Weights of a small transformer language model: 9 layers, 371M tokens.
Each number is 500 + 50 x the weight over the matrix's rms, rounded and kept within 0 to 999. Layers, rows and columns count from 0. Numbers have three digits each.

# layer 3 attention output, 512x512, rms 0.0143, rows 0-99, columns 384-447
623536559480532523431506444521504487551497477453503511570520464527541509433494543475478549473465538525479541418469552534483468567494493497504526462516626488588476569556467499485455531498437546
443530535531451507432527481484479531477472470428513491515443522489552450431519536534519551441502461489494607424522441436560439553490537602612481498436469500505552509515467470524479445493523550
503522491581465489477509483496426484506502503471514501521504507487495470482532474513508520536552500519471483518477484525515493495504527489524524465501478472493530491553484438493470516472523475
523474498500499511471556485506508493443524520488562463514492516533474539444444467508525488544461434434473470571503433519496498496513502461517531463488519529548540457521519514561487478426546478
429501497492495489567441434461437465441513562531506383504490487533523503559443524454553457499481422519506493505588536508408468424490573422494555353420421486468479534509567514561514453469453413
546464426477510425586578560502413481450534505501457560517385597430505447398506489452589406553615563368473506494450472580562550434437564501526469517615451484450437461532448403497611439496522524
467467469515507488503541496590515503470517507473524534503456523489447511514500432495482449502475538546519520476453520523520513463520495453434562508450473500494546443542508420433537582528505516
503550544474550394562478578469531469374449577500415452553555581405492564437529494548410496499518563512473431554611395479528534429619567395495484552524572549564446438496496562455519493450482448
519578564375451423516504524471493667548454478522385500433619582477583505520438558566520482396448568492402502447440545505489568480432433556583484447571482585487489552410557543471451341435476600
506514438574531491533452542512532471506489495509484465502513454602442607576364552385509552532591487557583440548536619479484497502430516478437457478526470498479491510495565583539560536453536432
517455486452456435452563491472476512534510524491497504502549537547484491487440496481559449453490438537517594542462502455524435458499539545426545503438458493534498523500540565517530527474513572
638511491410565457498519468494503408476413425520451487538578440581439456545460437455409556494567550519456478465530511489514389433477529493502497497457621545543480629583467510479478514470510552
449489545518594553486387505472493481565402511528540542490502449562532529530538594506419530533505524498505461462512404419385528542469440513532507506503463572438423536419545474456500514603431415
513511531424487487424519461524412539538481489514508536540554532537544475457555459537485504476467577490510570484440415560548519562545446559542460571467486478565529481531471464477484561481491540
493492483545321463452460437558484578530541469440490504468495476458479435525498475545542545437396492561418595481445472474503525556481484537466538490459473461488535551474534567503395499566458510
508399460493599501485475504543507494453480568518514487517529524492535577520407576451499491505501455452511446559488548527452562541394518465492531444531433602453409424483559518507542523552471423
515477472535513491487536489448447458577481485486419456494555500473491515494496525491530453537522447500479495476526469443516518517499483509475422530497505555489514507424536579479463530519512531
473474527489533496535383514493484443459515498534496470478519514513476498552498515502414478530505497522473455535500483466480432481498488495541562493427510516508486572531465452476519531492528407
479509538438516513514435460496536401417545521518540457443512537444457481476576526543485512510468538533391479540451506523496465487499479461483567487505497539491493548470462490529441546498569496
529539515511485542499396366568452465584494510370511590504509561442342584415597417473395542537449525568523522444480418589456409423541441491414571626539582486664543507577391490401473617441575468
508481547436510433457564507402535534532493535534489447520561498460501497412477535586462523498476542528473510464508408481543543530535482525532462538508529493574581490513467542482438532449512557
449505481524529558497463571540560521540532516475495499475504487503498519559496542471483549478498520539486548497495529484474551516516495468501478517481521491503522499483473499506489530544503456
549517495510476421481513500460538490452482526469524501518510418481457516506510428523503518532512512534513503495520469470545502498533521498492504553506506494470522489524485471445478537461487468
443577578521542552524452478465448531560507525588415516466600432618532394498582492513552470530505555454484527509573413543465511464498400541627498432523405524477465558585451351583427479453427464
432505486540531525478531496516477529530460543543545526545508513489524503500501492511442467517497456539512568478499414475536525518541527513528452503506516501505513514464489502512517505483468493
533509482512436486503531516557531510431489454465478497517446501491525536516483480467511517436466537474514487511457565520549496524477518495472545482458519468475470506503504508493549486547514510
559517566466489467470487425502463508479453549491532511510433552529482503378495492498488533437494440527468463426598459473485472494540440561533550454524472492647590425582604492511421445442516482
495488467544538474408423593418532375504417508476473365596573479562483629479444619411463623546560481439542517583527513514438384521475543450490531472433507583577417578544447592534490555500527472
500503498503487463477491500538460530508495491509526520575498523508477495444568486507446483505509532528495517523511503530512470471538563537486500503527512488516488475525500495456530512492504476
486412473457510441465500490480487459474392552503497511543510477571457534486482479478528476528466472562561550558453485500496499527481504472431492515509472506538524483511478508479488526514501574
484571597450479511478488461494450505532497509463492552464568521474508466453531437503496486479471524481475464428510521511513502469496457560555543496493473483504549461560525519434491474462457512
537536429574486527533520548556441501559517472490484512506479467514518564553513461462525532515477461479565519507478486457487554526521524508482519489492471482476459504428477510511552525529441481
429334424541425444633517512474466531446595444575521525399470467418569532589489545503515483416486347493521485567541528406563489499464513494410491486592409415383536543445544598591513370447527494
477527509531463586482545510434490499480522487512466424526491399625532473604482356488486529550411513435499442478534498523500598522360522513479554419482502584518456484525593625527559493556402527
488522423611526438544522441519454509540510347467469542484512465421531464566532623456484528514547429563520539561532581510490461445500437509479510446480463403424566488525449484571415465484423507
481531555512424520525475478477475507549513441515530529519583496467587423398578437527453454474512513398550471522430433449532538489557504596550425474512508505496549417434541589567421457371510568
490475526503501510516528522524521556549557491556502536443495526502558467585465530550407523423496483478461538501540506524546480498497507538522549464489501509478563474507561597552461461470499535
481530488504555561489421532527501485519496527497506501522470500526474530530553462525490549519501502520457502518535447451462476503491461508489499463496558545548490496527486476541493575552523439
507518493497479528490513464564499528482474545504539550501464545453490522438523512555476515435433457521458485549483478528481439458582451483484546461509547493563535439547490502569422475485544483
540521631494412549436498462429489489576452571399488512553530530555580439389463449515603483481504523414449467410459418495492513610457503473572458456567506551522512430443616530450377443414430566
555447534422529503513502530510511508451475505508546503525499483466518512499472497455514439527511553468524483469490504572534487518492521487554503512525496566488451518530482475468500512498464491
573456518494555529433587494556571455544574476545496565425472405570461443570458404485460493411485539555556494498467649472559516525526428472384514478462517493477583510553573615457547570521503610
496492342525505592556461471490467430484512363502552545461478439521471529636528529457518468492529436556532577577433539485503473528520521508490445512438437431433439548494433491587513512529474471
543464418516530435540540527499379493503425491553466529563490488478522486551503464455508466523530458541546514505508437524519476486529506511507447569472472488479520506508465443469520495560461484
480500472501517446546463494490549463465544487500527491474470480527442513506443483483517449572560487467485461501507462525467459445507548467460546548443506532515421530491491461515567550474536472
447480451587443489519552506508471519522422470463565480597503446462520542469546545433536458553527391462560510493503464507459496504513550464510434498485458488444500436460477488484481462450423472
564486461493546483492484545535472525520506456494515480505518493502499541501478543487494511523480521523491457518477519493453484485504465482511503511469554545523493530531511481457507533501482436
542438561427472426493598542406621419542530462569476554425495462531497447551481489526453559487536537555547496548508612455560437535534448485451533517479494494471552594481421581511496541488526606
433481436548494462546516403549375548490422396414440590601557489536489465424537420444501489581447568466547473526377556616503495419336541457538510486546478595448528376550510416469496476457473551
507566418468594526561483563485511462489537465472460554455509487494500576557470514511508418505499461449585448545506529502453581494459489453507508542489459550444399494435543559521596542542499496
442503545570466537554503457496480473493501448449510485480530486499455486500525479509497517493530479517500484487473451440507461472536515423491467554525520446474543531523516512517525481492465463
547486462481654546546575536488595467514519614566494481539583487540510565545433565400559493479490432481597502571665591533432531524552396380502525452482478498501560418560595519580460497422551517
486556521512457512435506508499496458458451534495510471547465496489527578418453532434561468498532478507595596491499484493496474594570519424474525581470522475578481535485519490470502524432371457
523505489487466535477492532496521496499490482470489497472440521497557535527526496474510474503526426480469482445509443498537455546489542545500498497480523421474439523446497495543536456426552466
464509533497536475523520497510532437447514551535503516517484530486469520493473462478538462451492493550531518517542580488525487462546568463447516547500513501507513540507523528480545471446541538
514534438537550513476489456543492494522563435462503515464447456516458477524568466519438509511500540554526506536485513560484543456544529535475527495496500446544539476578438439461509602529455476
542519464453474453529453539488520440462413588625472478527487506509499552447514525540545520502497486507520535535528444485424502517517440489502428550556517566539435524452536485509469488577525494
520515441489478515553494492546520492486523471475486569496431537463486563537504505480485526489504509536500501492501547501490618505485492477453513483604488436498464531439489497489538514546494486
449586464581506536560452460594539480552480518545459477580542458581508618615444487443401482487463482542490486534512566514434484518476558352423491537540574428474422607425508571445571515513512493
504473521506494520508542514531472490488522455541515460538526496506486481497471472450476474489473538519536512481470544525515446474503555477481518504465539508475516535525492475477532485472483564
531513432515479462489543474485491489494545463449460485492449533484483524468500505485520506499479465498491489516500519515524509484483545520481482488558502441509501491501511506508534477480505469
555492472428531465430488496479502491471483520412560559495474523536458515457423548468557511530501501553485529500443512493525523558478428475509512504460506457559515539520531489475527524519550489
502476513481467455500466463513479525484545481492509481497501484463443466507473490496537492517442551516476492522486553534489498453430472517497557490484477524497488549512500460468529528532568529
496501512517552516504491520512543474484489582510504515497540454540548537522460462487488484466508468451517469605506522509505540508503501459483528480519504554475482494494495554513509529533454491
491509512424495439474433558484543513457487500461496432534580516482506493458524550515545457518449521478467505548479491500463501480517539494528467462454497545513475513483474494512453507470487450
501517534501492494489458503565472575498483514490488546486495521499554493471497526531472486458520506464452489507498465462515515518493525549561501472480480571482492441487547511520481487466483448
475484520439477478579505535476548491414425577546481453550641513504466496474461513538508456465499523517443416508503527449508484398581542411539370498388535549474520524545505574523472396449509504
497447487471477484464383501461489472483553476454488464460502495498498472470430562473524497447492486526528522517431544507494487496455552589471501496457488447482483544474509523508529483532556530
460559592480483473467491502463470547504502469458565453520484521488511493408616537596454516551428531541471534474538480510510431531517487552562488512481556509547546492575444431437499486476420452
534540433545563515506513509625498504508567512461497533461434468488515597573552556471529507494475483488545509542516566512465575565584476434454543566489523506424462452484595491423547552493495451
539491518484505520520552493504524484514489513497490457510519478589505503563451456417472496496478496487516529488522549510494435495496543473467533470503488516454484524546483511460538497501464530
515479508445504523458513501501477502520515514448457514432520497515514436514549486532490521454466504536493547486480471494526542533519489549494530511512502506507531448494521536506448529487498553
531520498595450534515477552489511485493540460466501474429481473444579497548487494521483452524549409371569392445493504445403438462498541513506567475479528533436426560450446523497533420491467427
423484480569422493597512370452453540453538481552500574416522443495461448548430503531618501469505482522477459521509469517463594472416374447498391481522404392435524473537610421521501457561489529
468496545513428543517464448504580509519548482541500525572528480532352538508414299529373570544453599559485395411500476488427508422485510432376517497492666491653528568597468515373619608555458454
487486524568490478424571561591519460463438548468560500478492519552487515464530497521492442550582433484520481581482461519525466515581540499475480535502532476493475516505409463517581480515537462
520473524479510505435520491453508483497491549441490486466458495530484550539445525469516463469504462536534522514475487486533504565566483500455478562520471465516526483498550537494534554528444512
487504481498538519536463472558508495480539479439501553529453527421486499481475540486506483490523529501507476420477513514475482507503495463481513540510559529563480513471518489443503557521545492
418425527520434554547398524407536512409532497519533549411483462499427510555473447600350617520517559591518414529445448448408495383486526454495497476493551509496593530516478417421536550515478369
483462480500489485486461453525477473495416506454530500560526497522453504449533465468496444578513465553473497503436476517500451467511542492492482510493504508523488499512510487499496494434541467
546581529502415506525510376546400518512496382465438542473498540512472458461514423564474495429489491564445485434423465472483483483528460546470487505552512424584579412542528469526454494441397539
517410529472456492496545575501476452545551391527503463520598406565535450565514391447446555499499520449567507489405577499638432500473526474459505541449626532468549618508443667497498473464526673
488468573452489513512464453457575521575514496468505535460534495506435461511513455562511483503435564568434474472492562478509528494449445519447543545506464540499512530490512494442458560502556543
493527565507458481513533475511527560521564513449501509544514510479548545482467524508454533467521477433483529480510570419498496500526542544453525432499476544493492478473539618526496479477478514
508503567494536499480590592453512518521498526501531445517524552594562508538444460489560470528569495433488501464538504473562525540507528439519468504459489513486493469510541579546550472446476530
483510529515519527496503474468544504490517489493604491523499506516410542453523504508478448570551521524525477486502511524490416466545484507494556536504477550541483479550509509486501595473503479
494536526500516457489515497455534524437511541518490463519547511475538499435473492524491462513532531454546471494501484547480521485525499530527518468426515513518479451550441460501500501489532499
530461508508514511473525535487501550529527553529415429491466492503532501526435502460531495473451456487532448458498539478474510492472490468509441434499562492500528575501472478482501478548465489
459521610468489492467524404562568525456489569448467488478538565479444481366484444585446526475494486473435428512533469490514476451564517464443534475487573496562559535577484554528457432383589490
453586487595514509512511540460487482478537534500459507442418531486523557505563488598519538488622467511524453562609420472496583553611485501481481559537474487517493380457604552564482556480506418
469431447567614529504470587547584447417497542430527500475423518486514592474488589500505490553619451510571455544495484460481493567517576405508541533501502540456476395463504461506493523431490403
554435433461562511528577491453568546535528465564499595475501445503491495492513542490572536438456542510505472583433526540519579533452416400462466486612552500488542469482488539538443498486512604
565554514470560432495563447502510476552550521470460527454535546488498429461507464513542480517505478487516522532553547580426576442493476487443491496543494510539481490541426447473539514511503539
511520559437527544512459437481499479518495528502496514558553469499507421429540455522505425474462531504556483444466521503432517507516512485489517490520532474516474540473519456433504522473511530
540465425505503505510422507463498487524462491500439421482548466473484516538487496484463552551445479527504500507448464490420532475495518524504483494514484559499491561473391479479473559585426428
512450485525398482490510637514456553334538564441517417451484553500527539514362458502510519536489498472567457477436472447524513485524504469482557486467486505492551484533518475469493477489485401
536489455504508555562524561519433511436537517570424497473483537412459504517505468523497490441454454533516486512566462476477483403561521527515501476500533528530537472552488514529547504533459486
458513527518505566440503451492528513535520495426470519489412502487512453508564473576490509472443523555518529479522539510506514518454523516486546515552531462478505495494523511504499504531546548
430346503523630535537511551489547449477573411452504565463391403417499455523606572460527474452553440492512522454544492468623435518507586483590437568572554378425485487469496512572568449467519499
498501496403462415477466567431526571468407523465483527498539560528517487497430496535533494480518592488465525448488465500542588524490458544565457560471433524508530448484501495449479507490532524